Weights of a small transformer language model.
Training: a variant of SOAP for these matrices, 157M tokens.
Each number is 128 + 32 x the weight over the matrix's rms, rounded and kept within 0 to 255. Layers, rows and columns count from 0. Numbers have three digits each.

# layer 4 attention value, 192x192, rms 0.0355, rows 105-181, columns 48-95
168157132161134181132160178121054141145076119142167151209146149141139085170144159153096150108113111120130115150117047090073146108136107146106152
136171165163143080114136078117107098108069111112117151119194154097149150115128167135153118129167162121212093116103163121146128155132138158156077
180131134108124080170082115130072180156115158125111123121148105126118090135181169139121092140129195142107176115132117120148116056133077138188174
128118198097109127126113145168107143117118151124160104125137169154123127095102125175141110081156124142134136088163205151078131170132108121105123
154118141185082066101096157159160129133107055142112167143107135119122179097159122088167186093149140150154136161110128117122137112125128096067137
167149112151109114137151140139140145117113093065152111156112137170164185095125130109100087109110083142098137080102136090112106108144144126099190
074151150091098147081127118122147165044142105094099168121156157159149072094118138103088135111116093083117140176121136116154116129202172122111113
132102086147128115107163181202192113153131117154081127131122150168072077166112112157154103128069100126107133151136109140149146091097177120144177
123158136102144091094111091118117115096113151104154110191116096123105101126087158129119099136116152122178145099159127125119107150106105111131164
146124174126156161186144151119129144109108132127193149193088109149113110070158132132122087103186168110116170145129190099151129128157101166126142
132125166127152148139151041120095118102106159129113107101181139170128167118082154117150146160112097112151116116137114112145153135111132107076136
125170115105121123109107150120141078156131172146150169086070157137121119098081117080139166133105113149092108142116113098161089048093143095100164
150133127127161090106101062136116087127096133087119175153141154177081125152141120155106019109095177151157119163094175134124196143141139132085116
105148128087094033157112074098108124106210193109092155125186117060165115136119121145161096112134101163126089139125097104175108144076113107087082
170118144123096094095112100145094188116147162122119179109174121119114104142106151083141158144149102076111157173104105097132145170186090112174161
079143083068115131113112185113093155150145123148139108103074121092140182163143118112101122086155201135112159085144152103109139111126136113079150
102144091124125094134132162095108127105148108090165167108135097146133092090082165151156164109139109121108097178167165112110136177168101125105143
153131108135142163163123085124094100145079121135134105121102119102127122159151154158140121142089113075130136118115135148121114161123128142125168
150105073124131137121096156142136104117175142121079147148207135145174088089137141172078102115164144096168167136125159177102074188121171110165113
153089105103110157129100091107074170073115124094177103104125060132154094148161168113113139160135176112116103161160188036103116143096078124124137
152114115134095151124175150107100155154121147135112091149107071059154102113139106094082107162088149092093123164112168158167099129133198169167176
028080119174167191159099146180078185049083125102091130135062148180114177122089093130102179130112077152193121124161201104161100108150102150180192
145172084093089110083132113132117176113097140080128152128110128131125127120093114182148069134092182116163056112071083137109145162115164150135105
143155171124099150171107124158197099109153119172197157067123097190110122095116144117131050231189153081142072112095078116130163148147119130135147
083114097126157117138176096107107114079131096150086143118104186153135116060059119116105150152186128134134135138145089078093189126109142126102116
110144127198190128138105153142107098068099142106098115125153095164140087131180135111124070098145103145103136185118150112071124046168157152164131
133148094128090105080144115058099106069107150165104093151148126127154124156145090143136089093123183114075132145130130144110102158158159164124110
113156111065038101164122122189187136151139165131082080087179027067134132177177210173165153117169221187097171151158108113226113111112136213196139
224094138083116120098121129073149158142067203141147087085152137097111140135080129176220102190130168141168118076155144136161158059080144089125141
189106085149160107054086168091061113144107084179130206145164148151113102108142076111131156154190082083105113126166134087149131158135133058071087
145157159112113056140140143117056118166082075154148174142118080144061108132118136122101098151149135177210151131104186060141105134101091065178091
135113119097110081135102154169086062167029126081116149131069170088091133131092138223122091116079107127177156151160167076149163142138206132191118
155088130139130113128201130212077142084130081135141117110087135122111146170127062137157125190124148133092191194157130115139170112146124176156153
119173110199108168157122159131178110158121169185114119130129172076102104140160165119113077158089139165144123130135101181103063159166108122156147
141113112087198073116086122165110096119111090092122116181124160157151143107064052140112124174174165162154113129189090155120094087143121067142143
108106153182133071125138091140088086194122157147128167155142204037092142110108158131055113118117119178140120157124160131112139159104087114161121
124182123150111151160111099116097165146124115168173148138137082144114188072063115131144143138106165101118139121141052074080125133159123167115158
109166123143141109129034078108092112092171130115142179093106164090115180080120167164050092158141107098082097087151144136141144110101042064054127
103101105097175128207129106118119086126183125177118126112098130172123105090174146100129140079093107118160108143141132093094115093122118142116071
101139162140091099146117109168224195062086146125083131180082151123159134162140093191168169079054100096054094111151141128138159101085161162152086
154148080118118125156131120096142098121100093109150098126165147141144161183180091135130183158104102127168219147094121120064164154116169117166143
117154087081092159164176166086138073150101121093167126086105126200079087175059124131072143152163143121143114045095127109125083061144057181179181
138150095235119118140128127093118085139095174125147113077143083126159150143106137113125131120127162129100185107098154106154077160046070123119131
138058098192134089130137100151122131140183134093127130118161110178104100118089141120178132127169166093128139196160162161093101146076078195137113
150135074132126152170113096161125144151149103152088150123111137121113137166089161123174101121081161138069154149150131108115092156115168158159090
119122135216087142118113123104170164148182105122094188053123124096131149115062085058086111122138087149170124102139156145117097146129107113193123
126124147117107115111135151109117053129082096118140130128174107155095120173121065162120159163157174146136126158099117057166101080154151083165180
106113154140045089140180107107127106113159075154111156131187157122108078160123141106099115118210168085183095124140087175134128145115095129126106
166168119189111108090082143115179111104085162209110102124231130135125098130170166134155080182133148126079126169142102089199182121096108125121059
094152133093174049125171119133152142097137120183157142105133091166112136182107121185104141115110091188131054068176002098082117095162171143155118
115115165147122117138140160076122138088131101098115196175170125069145092077109130135198124087122158070106134129086148160132106113124113103113073
099127147112119064168131147175128110134105196134120100110134139131177110132117212102094127168110038124108098079178126165128176124151126157133146
046088145110138132104080148106141167128195151138132164173077112186148125117126159144092140129094169100169161153156141178146105121093134134176105
091134116167131052091133120106124140119064150121103114100073171097169140186128118083090159103161157116114082105104111130121132158147114091057155
103174054162133072110088156170123141080156159140166139064135098087133124123122172092083140130142105120176124100138163161102091138088124127116060
115085051152140153115161083112104192136101109114092179158131181137184165078195132154152036099135135102150175118153105096123160118107107154167149
118148149186152084212142130123148172089120146161148114169092122097148158137128155102177126126161158102138096156096141145195142142148061122119145
162083143143140145188151166085102097157143155172101150043188187103088119088145153168071113121102186152121143105100112123094147165156136094095108
089145076159186149162109116164123166100082099098139186107106128149160174123145107139159149126162132093190124070106076118155121088095117149154143
127185113144108122120161202090137157154108148133154118169093149149122098149147158082177127171058105134106142051092127106116154133159182118198176
154144129147125094188118165143107128164177134107147169079113123135140106183097111128107150113144138134117140054139125144150101166161111115091144
097110132069139141127141120101073136068139150094107115231088122118108128121092124120117137110096137232219135099084081164090124095116096086120071
161131137089076174121162179144092101074167070132167111137120110097124115118078199148061127085116160117125112113139098099039119114151097167159125
184162136150124098151168117192111139097109074079124116132070150119099143150143108158111108101165092112131105101089071127126178166096115082102166
116130113134060137093123119136142134119137179190099077170153107112121140091130132148150128103139119090148100123159131144098081071098122116087124
157149116172176127112142133150088124169105061060131104151206185176106224156085146179063133105133140112163079142138118145131111115135126124157082
109102127102163200087117154079092128141155162139118090128156151092143110051140229113111121108129119121126140168092093113116109166124141149112160
131111131191113034070085138189133143152170117120113120153061105142191143100183101108120150169095077153131059095122106170145179053037098147087172
210089176075097086102145191089151118092134138077156088074120157223105114206138079209094105153122088120110087088113124093182065195132125180092189
017122137133097147159178130155136158128254170141156096129148162153159141100147132112126193107118071119147114122172094159129116112135162143093087
089194082174113108115079116147057140111081049135191112145144095085130123117099162097111201102097162131116109092097078088078105086154091120123141
190112100148139099164114144059134080089111078098100137111141128150136092124167148168175124132184105154129123044063110160107093135153161118099155
101144103161146067149094140184179069158112135136105147150163138133116123125147148086070161150168118181108113104131088126140116148160154144169119
130104154142086140161136117127164132105129104147108156136104140144114126140134179073076077133119120169086134132165140126100207133152129116098153
191131051179130207213166179162115090149105086084101136095110139101110128135117184148153112117195087098184111086095130117147156157124156147090138
163152158126119096140139117100095169080129100145190131161105138117133143121103187119133169102158100111074059150157097124141082112141072111120136
140104089113091079163164108117098087135158143111149126101099107173073170149155108154078116158125136193104059028096126125130158122070078180112174
# layer 4 attention output (transposed), 192x192, rms 0.044, rows 105-181, columns 48-95
110115177118195097102137137143087144110128121134120112093089104144127148171143132169156129136156121113119166072065133090137105135121124167154157
123155106143137115116104147122083095100184160105169131125163132117151111162162093127112161186141130172097174198184133198107027097102087169131166
132130103163148098082172120125144081142162165102154100151091116114145100156110117149126183121059115118092093120175182144161164136185158092174098
151162134086143106164154105132164160088128104209133204111156141161126198163135121099116159122135188138159175126101121127121099065078133127157131
165119158071158148109104151190084161103156137135151073126163152086142096180115183125116164150168128156158120116113128125089182098052139145080087
164132136116111130164118161173137165138117084131169113163220134103105109128172116115121185153184120100095138110151140137125149152072083172107113
091143086097163137161130120113093166166125147184183095160119074128140179126135113191162176157153151139084058108102123093055146158111096144147186
128146150207077201089133107123139193134118186082059184140112155116131103073148125142117119106099099121138108108112107085146136136196115093109104
092110159117113149151174152128129112051097104144113196130143129128129153147115126148158158126129128174135178129136182123135167174131125089143121
126146084153126136101148142111178112096178145167090109138143120104132064171131209092132144118093168124143089112168070139160127141128115141110157
108143154112155133178134135157104124112119142143106095150128156091102166120146102116137117136131073156089137161143120143135113118120116133102146
088119208138096114142158144093094114102109114141087103117135071109133100137159125163105101164115085117127097070170079141155139140172116148151137
143098149158140146090051105106140171123128139114148179139119119103166113141107158149163134163137145135075184139162051129151093155126099135141136
122135162116171153128119143119119145105085061167155163126080112092109172102170176132145154123143170145148170162094134055101135187139122128155140
167144108108178153117144097171152099129128131142148096183089149079169149131174137160120143131124151129081075129165111157166147114135187127127170
140103183107130170120137123141134134106092057141116082157134087135150051101147140107185094098124037205134128103088063152160159107089092123126065
190103154143123048147094105153159130142111137221146085167149099083073155162143106184137066135185144066119133154091128113149132154084138150163161
152096140137162125139101159140173152102108130070108122141099128119161135143160144169111160142115153110117144151150082148187158168150051087081127
120147156114071175141135102101088126102121137105106152160151186145164155113127135107116173060127176130084105085118045061104078075139096167147113
081119117098124051130132138107160137146147113149051063101120139086083125121084073136164117050147139120141143147110088174149133147127122087174115
134128164087142108097128138107153143081123114102108110151147148137054158137144095147142202137108135138161084108089158126143114142158121117132111
172133132123113093138117132111202167155057181133085132106154117115137148133187141145165155102094112073130140192106113142138132088064138127095065
066163152163169112133082145111040130119115197125137095116099145174129176126085152127139173102165113180110136134158174123138146162162157140134169
135174125129193118141106144094102162092093076152076148138172111153116127145167126197164158093092156105117140132160116189135106098141081080118078
107126183137091112103142178135105104127091135072197104117140093093116143076136068038153064171084100168138098133138112160131178135091084112148163
133070157070087095180075081115126147143176078139103156135128137106187149129103066121145140131081172144147099148097123148162164139076159148128196
161091172136139212148126126147107123123151217130148149070107126113115122104119097134136186087198127170159138115123152150173088108079119175136138
094174153213131126165125085160096137107124218122154118192125195140175117139144077152103160127078154111130122128102150197096081158099207159101112
098141126123176131152106117144150176128137109159117147172133164177105174209131149129124102134139107057057182167138127194164095169142120148138097
121196205104056136121162106172106065145145145100154167153154073098155165188143109104107115111107149169124130096112153138151083116160130190142170
116154103099063165210120190103106095172127103146120087195128109164155160157166157105100155085116189139116106114103158115085126101118123110082169
181144109129122182201161127109079117076132079105108057097129124118181200138112140079171128131089161201150048151146142201120138130127141114134203
088140151125116144137154053166148155155152106095060116202122144091130107082158131170088125134021151137102084180145110174083140202131107136151192
153019132071175112138146095168092145136185121151096126174142083149109135108143042192193202138142164168188057110132184135101179182118177149107123
136127067153142109140138098119181166146114075131166159105122125091102138158140148110147135146148149139155136134101106178125191106166121136134131
097137153096134124102084134129133113106152128132153097140142161143146110122160139112141133121162094126126110142122157140116086106131091078137078
089094134103139125099177111160160146129110120107114169130170154111155103095145171132155116103114182117083116149137192163100148098139125085095108
109122086160106133146186143099139101145151127130128159154167097113105095091098131094121108141156122096156166122178145159136126126114160134163116
103144085153146102078142100142155081097092171075120104135156158144173112162108127088123067191119127144110114083136104153146104171137143095122144
140113102127128072160092120118098092102160084188132186111107106158106074115091223086107137130159109108179129135094107163162185185199165066134142
103136182102104099168079159155127200172081146155117165142114070160106089135129150147152145138113168111117114154126158127141106126121091159122150
155096132162196118195096163159094115163131101161157184083215109172153126110133054119181125045074186116098117124145123106133105101107129104103093
067149117159134078173133115212122130134145101185057165126144184185091169191125145162142120113112121047117139170121137096218079149144151146143134
169129093062167110069111139130124064157126188157135156140083138107150095140094123145147141150108073126146070072130075136175158092166171145111115
143153129098178137115067128112108109111098110157098094086146181161156155126100127166104070124152123104164123111147144085167169133170122111093106
074079145093185114145101118147073109119101128137115122128150067103115163143105107176099163122120142159129100183075129062134123155064132128105107
103151111160124089150135123152118201106138129138071112115122118196170177110127119150102158122093108123087100151060140150166113180096048065092117
130169098139155134158070152163144189159194124115095136105130140103138106090140109189126142072103165156100194066092106065087159138140134134151107
114118122147143108098083167060124089150153105097084113152109132090154126098140173147090126063128100113128110127159137158170059147128058125115126
139116140111119143104154069059183167113137081077185069121159178126085108138156108122151121161159160090167071116136182162056111083109143177105074
121127097106166149131138120141125125159177134189126090119116129130155113129109218129104116098079064108114125155095167090168118172125125124141149
135089120127147134096135112079133082136129071137158125077124108184110140169198105087150165158100136155175177130092112162143104163135152217155155
182152053093127120157158131085120106129092130136100126097158126093170151091169123139109103120122153103153176116145199065101167124148171159157093
135152156087158101124096157181111115145078170183223108085075101072065128141143103111115143179148176109185165159121145072147083136207130133202134
113093165086190125136157135079110050125142132210099149111229115135157125099117139194152143113155181109110167137137193102182173153155156157122120
136121165086139072140092138144145100134137126139191109153092127120135152133126124122109122151113137073149132145081184146169113143132155152112085
135121098072067156139130103096133077141100106100219130161114063106093068141164090186177074142151196102092102034173115094097199109111140204153178
113129080030157164107102145083117134134121102092139163127155151101153174184183122108113147138087107147142144098155169100122143152133196079126107
114112116129088133122082153117116128112125110109107082143116112108116106185087135146069144084092086042161106129060138116184171106163163145171100
119152110101140128128132134152154134117089146100143132096141105072097134146175125102087129155117158136167129132168110177107100104168108176104077
109086137064120168079140129143092213128095137101069111115123125078150107143119078128115134131119133149130146116135128113145161072134161140143120
177114153123136095142155104113095113190124121117170071070100118076182112150119095142124103138181088104097088144146130099132119089117148139080158
146109117138104126083103135070147144140119126149173094135097142117123166126148113072165135153149139142081082145107112129135142163122129130157096
131099108145038124092110118167155058099112142159145092140105095154151068140158094124133113147107117114110149063093130092179157057110146166122142
120145143072140131113112116155151125141165105107109085153127198182092112147124146118115183160142170159121121197124128146121101173210140112107106
127123114116099046126139126108121048121154114122077199139138075136176145087165180133138110173122098163069187095113138114126126158130151150147163
174151149140124056154081111137081104124075115131123159138088125142171157167123122044130119203094144136115147104127187170130162081133110102114139
082125133141092142164156120162098148094148147131129095131134146131094127186141055116113155072122107147176130106104130113096120157147147200125134
100061106162071037124144079124141106154134076076072189225124092127158125072151094092139152185053125122110155121129110152127167108123170140105109
172115130128203175141142136147120094139089109128141100135124184143079118119058145106211071142090134129165146137092088160090139125136102056157154
173149144091118123183116108085109052112054192150117161079091108127119094159109121101150125124198151132174129130087130067105125144179175120124127
115130105109141119119130105113145124071131154100143175173083128116141110117180113140132170098095115080197135139132135092119155091093176141119137
123126088157107132157147129115130118070139114065086079133140118134165121131156108150185129146129127158123168106062166111136126136137088137104060
145094110196160183109153145135140131144117097133177115138133089175120160146139133143167123126146146127173128088134107148132134131103136141077107
150152110071099082132162116103152129087123163108143136128137119152103112185172081106099192149091109168113127108098169094130176116161091170161103
152133141123091141159103139063135127148140169128116108140131167133097044082103138122142073166142115164177141162148104188131130115181157108102126
088064130092080109158094137114099164132110132095174166098103169140128113124160053084107099169140104133145155115124213120124144173123176071180152
# layer 4 attention query, 192x192, rms 0.0356, rows 128-191, columns 48-95
133074103144075098123114079153065125141138147148147076179057159175141108115146082110061067167142175143137113142043199168143147127142158170091140
099134137106155105127127139137069115091189197133118151128095127189141191145085131120166176146173094141109146094156116089130131131121127149090158
146196171110146057143107152088151125117110130145125166120219061103113153124147155115138142198115081100137103067130025185089103096111118120162104
113099098140099121163168093143092153181136095157101118110102107092150100128169196127131113105133114133102156132134179138140066112096149128128154
139075119090084112104185139125102103182102150099140109148175142085121171163170130139133161098157087090146116137183102111109166141163068087129139
127083098138141098144106135234172076121126126132157128147096187072086118063128128126124100107122136156092087161134237125169136125157042174080090
100162117144115149080126120118100169109172132214125133097103168158134131113165147133052119117098135174186180113058198138174143104108128134134158
165064118074112105135103146127127080116116140108160138194127127105151168096120126101138147037142088141101065146144143139072110144146140125147166
131153168088152168127091086151086223114105242208144126119109164102172176145160146116119185101102130137120095099142137123118174140113096125121244
087103121137131131195188142055137142168138142128148117056188081098211116111080116088162155152071127136119146127112244104153114089179096050136181
161104151155057113126126147089150141101151132104076109175145084103139144086092166158154101161158131175033138101131093131135142160134091156098121
065189093111097106125163138143158150138115152111102136149158143115092098119147111132141111168065102089089134177094131129137109187124162135125184
099152153096164132118096146166082159120128169149102163090083133115061080180061162108155127163141167163143133063106156089111139143115079132163104
133116144117135097106074109085159095163108067138155135087186107124087144120147118116164124172116147106120187101158104100168145127110155091137078
141136143201131199072086144144102120058146103143136125137055124124066094105083152110117139137169156193141069161165137161101117111163133068066085
132138130122123094108186140173137086164136123176132095073196122149148101158134101152161151147178112152154131099063167184151114106177145120119138
132176164131118130098146045152217166115128168113128122133113140147153089093106116098149123120075095172099160131141124150143123162095057164123161
131155113168105063143119183122231087153098138144156169121073094166142066099122143104141119172118110104100120101129144140126110121096136226155092
159108139139139117086114133121077131100103107073188056097172144132142141056216130141110186151101133185109153123153147123136142109176126143098144
147152113167154055171104151073104123111078103111092090065141150114159053153161121119150162122109179158159148141157102085162111122118135139087123
106045093094085129089140093162098230093114144174128128088133158186081058161133073126170203185131083135124149189128075145083164107095067150137095
071132070160117080120159084115186151173146160155090195098188137166107092082174078150150125146120134163127191225110132077147074075137041157111165
076130090127152087130136098195144100095118143145188155170131205079121160150140126130070086116065173149162158070131164093043200124179122091101128
155027104095128137142158140108122070106115151140140091191086132140153170113148082129147127098144116145138127136086143181123186183136195165124131
150131156118121215131116138081134152138086139133127099142089127095072143138130153052101125082137099088154153062182111207124152101122148162133153
117059146094109160093149145110087125203133083051139094165151076139162114132131083161215106134188143096133096086179133131140092126160126119145121
195102069105131129097163101132146176123090138157142093074175107159095105118091111108185162060082160064197170134115163131140078146093142077132049
185206209117136207122115149118155156166121142037122122141142125168132141181096142148111179139123121117142158146164080196152172127174083083106122
207135112143125118161136106131106071130132076120114096138111087162236084168165150135044135186170170118103160109143170093178067140107159114133175
110139099106152159146104131169097221173114180126094090079093219050185085130165127102109127151092096133088103151130142091169139131093058112105163
105131119110146148093106179124179142173105155148134108116168080085096073121082106191119065089063085128114136139207100118138102027185089140123075
148181110149167117112138161135091139139156081110170154122139162117094101123160086126143128129090133154205090185152137145092154123081140117127105
125081101182082103136092129101167169129129140153119126106168133197128131069142134159154120146084099124054137193078104107102105138114102128115069
133151108156121100156117104119137060165087079126162106138130145129146122097107129116141146133123170128100111169094113122150183130146146077112112
100110181146153148151141097112198131154111094139089160115117154188117133131097096109122110169142138162073107137107119203153131139103150092158131
095160119106146107160140121161128064118121137115150135117121148148112147093102147124143084101099164145146111143127173102082115125186153081122161
087079050126116166061156119104089124168126134085086114095189088122153124125199091130186161096165099100115141149124149145124092163094127129120119
108135145141149124166110135135087127157111093136151176172118140081095181095105115086151093145133153129110041150154143135113101081109173131144084
113106069098101151078137109134106171119172096118125100079185115123157135142152082150149180175148104128152139109072107153125107184112140096140159
140087145139108125157110141123169098108063154114171161177094137107168201067061114096082040102147134154079101085198109140066192115128173186142119
095122140170091097098217138085114133136175072112120131091147094199187144099100153157160070161165102145079171101110152171105115079180082130110176
128169059110166152100156201162107153162122111180145104099144148124132201085135166109061083119113122124117125120078218132116123172096188179200159
079125138098118097082119180141123135127095164197221174173179122085107133100124148117172142120112077169141084088098191126117120066168186118177120
108155067108122111111117088157117116132125179167110121111180104205106136146095114129111142105219098122136086098134151092093139099102138150158140
186138144094087114122191084138102137075088083190144181091087097227167125140146165134103110194097100213083092179039183121151128100073200125120142
134072080106143109103134114077146144078197080114125175093149128147123181158103137078180138120093091065126210052175168103160105139119123132207151
166109065103085160098123124160136118111209141158120090153135105140119148120124111138117100124102177103129221153136098079164104128105128221069093
134157173111174113160060086067160122142124120136125062139108218156095092192101158142173099157123117087112125108135168188150126180135103157148100
137166173107055116143112180067137092122180062160103120151069109171101092096143116084183135120125076064119097138125122141101116023110097028161142
187136125163123125157104164143136071150104131103178114187144130171111136155091098140138095151140155174097129145100130116130148059170121136148133
110112219149134168071098193045157159132098111158090100027094133128036125164121155133151154120162036164104100200174148144123056094070050108189086
123239177100143090120184172123206145066120144136150116226085124133061097157140215082153131096046123143117112092166106162121138098194101161079125
118131164109087148104116143155128084128142129164117115152130113100181195079164138141173162105171125134073127098181152193100145178109147109146163
198138177038152146142112126150100090165195084106119119107148134117076121143088153090115106133175130109124086053150142157105151159144131174148176
198157082100126144170114143103131173118075093126192145133089191065139108140163055065108128114130168131225122144080114086074130087071119160087133
120160137137147130158093115186172123098120174116089085116198191139087121078130104141099176161113094151054167137119140080139134141169073142109143
113159157112136167082109080152130109178120091082152126108128078090132150071131126135195111155151123193134094217124127152152110128176163127124162
156021146092173159197105118091085107153078121216112156146148082098174149129076127129054064106129113161074168115242090212088038108119178114147111
161041177075123211144168151189136191119105088194177101122127161123121064100142101112176114129070101155087105134209094162100118169127093162113113
176121136064140169106101116046123139157118131147109115119080174166203119189104111176139113065100149146083109208124123115119098165131131130159096
123053178134056083079138138136123183052112204154091169071182131120128157142151098084099192143116148122074150156132172089040150108094142121078149
039203174126167127164144151134168145067130151164095133103139176137159031104114171148094136150066110156137051159093120109195172127178093114134127
120097144169110085140181087141153118084110175228113127036066078169060148156142159087098146088104118090104124152089166140120143180133127152198139
090115162157155155190147135113127118162127143090135115132109119131106143162113121154140137076095167065182120174194107126163182119184137086109128
# layer 4 attention key, 192x192, rms 0.0357, rows 128-191, columns 48-95
099094113107089104176138158126115129140126166154109130132166111143114114176097133143152191132176151104104124134143106089105154154128080166181131
104125104191131151144153057148169158098147134205108094089145175115168101133087124119124103118107162145151178133103191108158139157155130150132094
146133122097100131110132157100074075167167061076194163078134121155147110094099099173064143098146113092148088163132120109101167132185100124101134
156111098183131126115113124143117119071183088142129130124196095138145169189116096090119089214140153115149151114096083114114147108162074126155102
154099176137125141070130172103173120131157131159161159122155109150092141120088090129150106118186116140097082107155117075119145120156196105136169
125100167088111148113112083070088074159145151162075131133096187153116131166159108128117127121130157114156171186101135131164136171144152105132096
176083147152134127181189128074127123159177125101121083107062159136085110084125114155161097143217117181128121122149108132144096131165124127102098
171141142125080140184146126105190138147169053155178033135152174147024124134124115139132099132227105180116119089128097058050131079135174085135125
073093136052064124157145144118168128098134104143115150107197145200138126138118114181129078087119147142101125088165130075144108148106105113178145
157141206140139068080067114103091125095084119109085206120068182111083180145116055143129130060128110135164106146146059120091107182122151156041072
126142076105073102207094131184156154097127090082119149119127071080119166173122147182103111122150104139107101121112125120198150114111125134114152
107138061167131127104144116113137156095133084125159185130128131162121161066111097085139063111196167143087147171112107113134177122133120094124151
155162146161119162144122165084160181166119129149149102100075106092166081134167148131140108083145107183110110053123168179200145109147161126171136
151159057131128137114152131183104091091098130146136106090112121131110127124127099096161097176134084072138113100110112166151108124159119099094111
147106122128146123108120066133136106166118206119083107099130100128144071089130147121180121025150137073136122175119154145133110123109148101160146
057137138185089143113097124103136143098103148123113119155133166139160083171123147102148161125095133170217108112084100126163126209174155177100086
116122133057142143093141115082117126107206160130109159186157076115106127128081167096127092061132140072137110140162102144147148156112093157160146
193202059127160063124122096155121136166101103109132093141109042102102151127146099101112122139060122073217144183102148122087111107104148207120099
167105157149067135178162153131056093083126156128104126126109124159139122127125094150163078136152135180132116116182119141099117116118146163105112
138180134103124115049160152110096149104112106123125147086175166091120091171134154149190157136131122145079105136099129148129125141124122096083152
119053096139081159121133168097158105133155130159115103097133110136109091110099164167157106142136159127108217134134166092145157096174084168106173
147120133152118056084117108054123122132127127110159163204155074110156175109128113084097105080158123076123138181126096186122101074093111128103135
099152104154098090090113062075132118127119166095157114163138195217122111114094111140156142138114150133112138137082090133138113093171166126138109
181103164115072085196138147155158123126102084226135108139146155097106150123106126126085122113151145188120127100169132054100147082076131096112125
158116136102177104127127122111129101106139093049132117134150099178188106121166160117126113156123123132116195173216163159144166171143088091162115
110169146119124110156110123116186138142084101100168103082105096150134122191145146147201174098140116063077090076117045187106138113136131130126105
139107119158075107132166112128163109130168097147078096114139211127125142109177135138179139121156203107084174115131104109132128116095111133188132
139165093141105138074053172135156075156150148132118193115122108109112099165137121112095136092118097142091075106155078174106154135152136083210157
155095118110076115082181139158149113174100165094095135134112102151083152123163098138124153165166163177176116100063077148112064110151109143116145
122132102186035119152130154124064242119119072152121135136173135167123098093153101140117085135127130165104134108140184083140117183161046129128140
122107082109189092156044091130092148132125141083152145149101078166158144175132130106168072098101067112147065081142155138132096106132042109140112
104124079118135097096126112108159111107105091157106107157184161117127145117108143140155139184140180122143137068127125114160104181132111111109154
104103148125123149173133150156173156169095136144191155111125127121091175134091169143169114142119098154155113097137107113177090153099116111125104
130151120100110117132088111160198118147106094099104108167119130131136088164094102177114163110110090091155143069129097146117083090126150128130146
096124155184127129076175142109192130108162142129111129153178102115099105155141173076082128081095090132170171148093099136057083151157126178122103
174156170159128108134125114117114133151101107104135117133107173112119174129174141122134121100173113104120103103116114104173072114119122093094126
099129081147149119089141129125142160099123154167117133157177130119099154114112163136149093122095173157120118129085144102125066137079129130094135
111059132157130132159131093083094104159131096161093162053164152107073148040131103075106104092204138213072099107133115178103068124153145107058163
098130153145103097125168087075116144167145067152142069158151171121108155080134155088100078079138144138114165120092087116141098140086111122075085
176134134131104132170165074146151062127139076200131104095169205158090152037135127142195077083183164165122140181102119169110013168100126163060124
107130107129153081182128117143167103150105146115104047051136131100180112139176120093110173126100118076158154025116084177014066047113136145079096
123084115199104162141118121108146142122132091132183109104124112141142217120152168179114092159166113072119128137128107055120130092146091108059093
130083103135105104136142128116123156127099079174150164175158111102142202150147144164170094123148124157128157072037134151123146120073147076152152
100207186047101161150142132117119134117152126185162033168161163151190108140201164133113138127136142139132115151085155149140099121058255118125146
173140086102115094160172131105137184137160055171087079078166151137078164120127106133101149164118143144085138122070072096143168136082108126114119
045164128126110048107134064130040169134109109177127058137065088088193105128121098098074164112161112140158144075140111169122114058064157044136065
104132200159140124148113165133163140167044104177182127202156147072154086124043106157143163125097154102146125174171091113124102120133092106168137
127164067103123113003105131176162115077136149174134115134118047194088149130157150077185147170089096088145136094150135090084096142134103171126076
085169179140081115139202120092158151129124089091088079138140119101109149053153093135108133175171156165188139127141166164132144087092121121133143
173119144165077109094131091137067113108143022077140142107170167176074142147071097156053071110104147151173168081097159121104125096144154115089144
125083147103184107110179170110159140094126169170072108173129123095127080135135150127070175122135137085166097135110150193086121099147152178134194
089085099171070113066111099142126175068068154108113120078100070141076089152107080093166149128191078171156072141171112155163137105066130152109167
134174040144139093170139133137098111103136098074150102085151199114148126104136129165156143134122122189113111085104157136121100091180122105125128
121123093160074100112115165144155110099115118143087155073060142141088107106211149138101088098115141094070188037110139108157124103141159126185098
085159125109161167096171109071076174059132101157130186183140083100136108101110132172120128048117203137091124144174149097085135096160105152149141
160103159157137066103148134188092117112159091111100129123084190118072129151145167103132091126065068120108158073143149149167179135092164106049138
113138081185164153063133115093139128145121125085110136087087220145075163142159113155125136170157147136187133137170165121202122139158130145193150
108131125111157097162153148135061071191154143098160131115129124143144169105136167120075099096133152202071135179129164143143153112082138155174166
114206139069175164157134056145136164155132182144131156173139115086100106149185113109142140126103152127148116097100130116118139181192198135149140
089157128119057121152137125089112171134142086140113162111127073178099158075121170166135175081126115155135114154134156126143188161109132125186162
149104117178083167144129113126062138079137135153107142124123124145165120133106072130105204114127135118130132073100146092138127104074130151074142
162090132105124135091169125115154063199100156112101190047133096243132111151122114079115152190184071166070159114104126190130119124173171200087191
144098184038071145107132135114124176188120176218136136121104142150092113111067108176130093093147129136136119171084056047181137142143177106130126
129141076147139152107123071200131092127144102093072154144122063079145114077154130113157146161114113109139108133130104108152124166115153133156079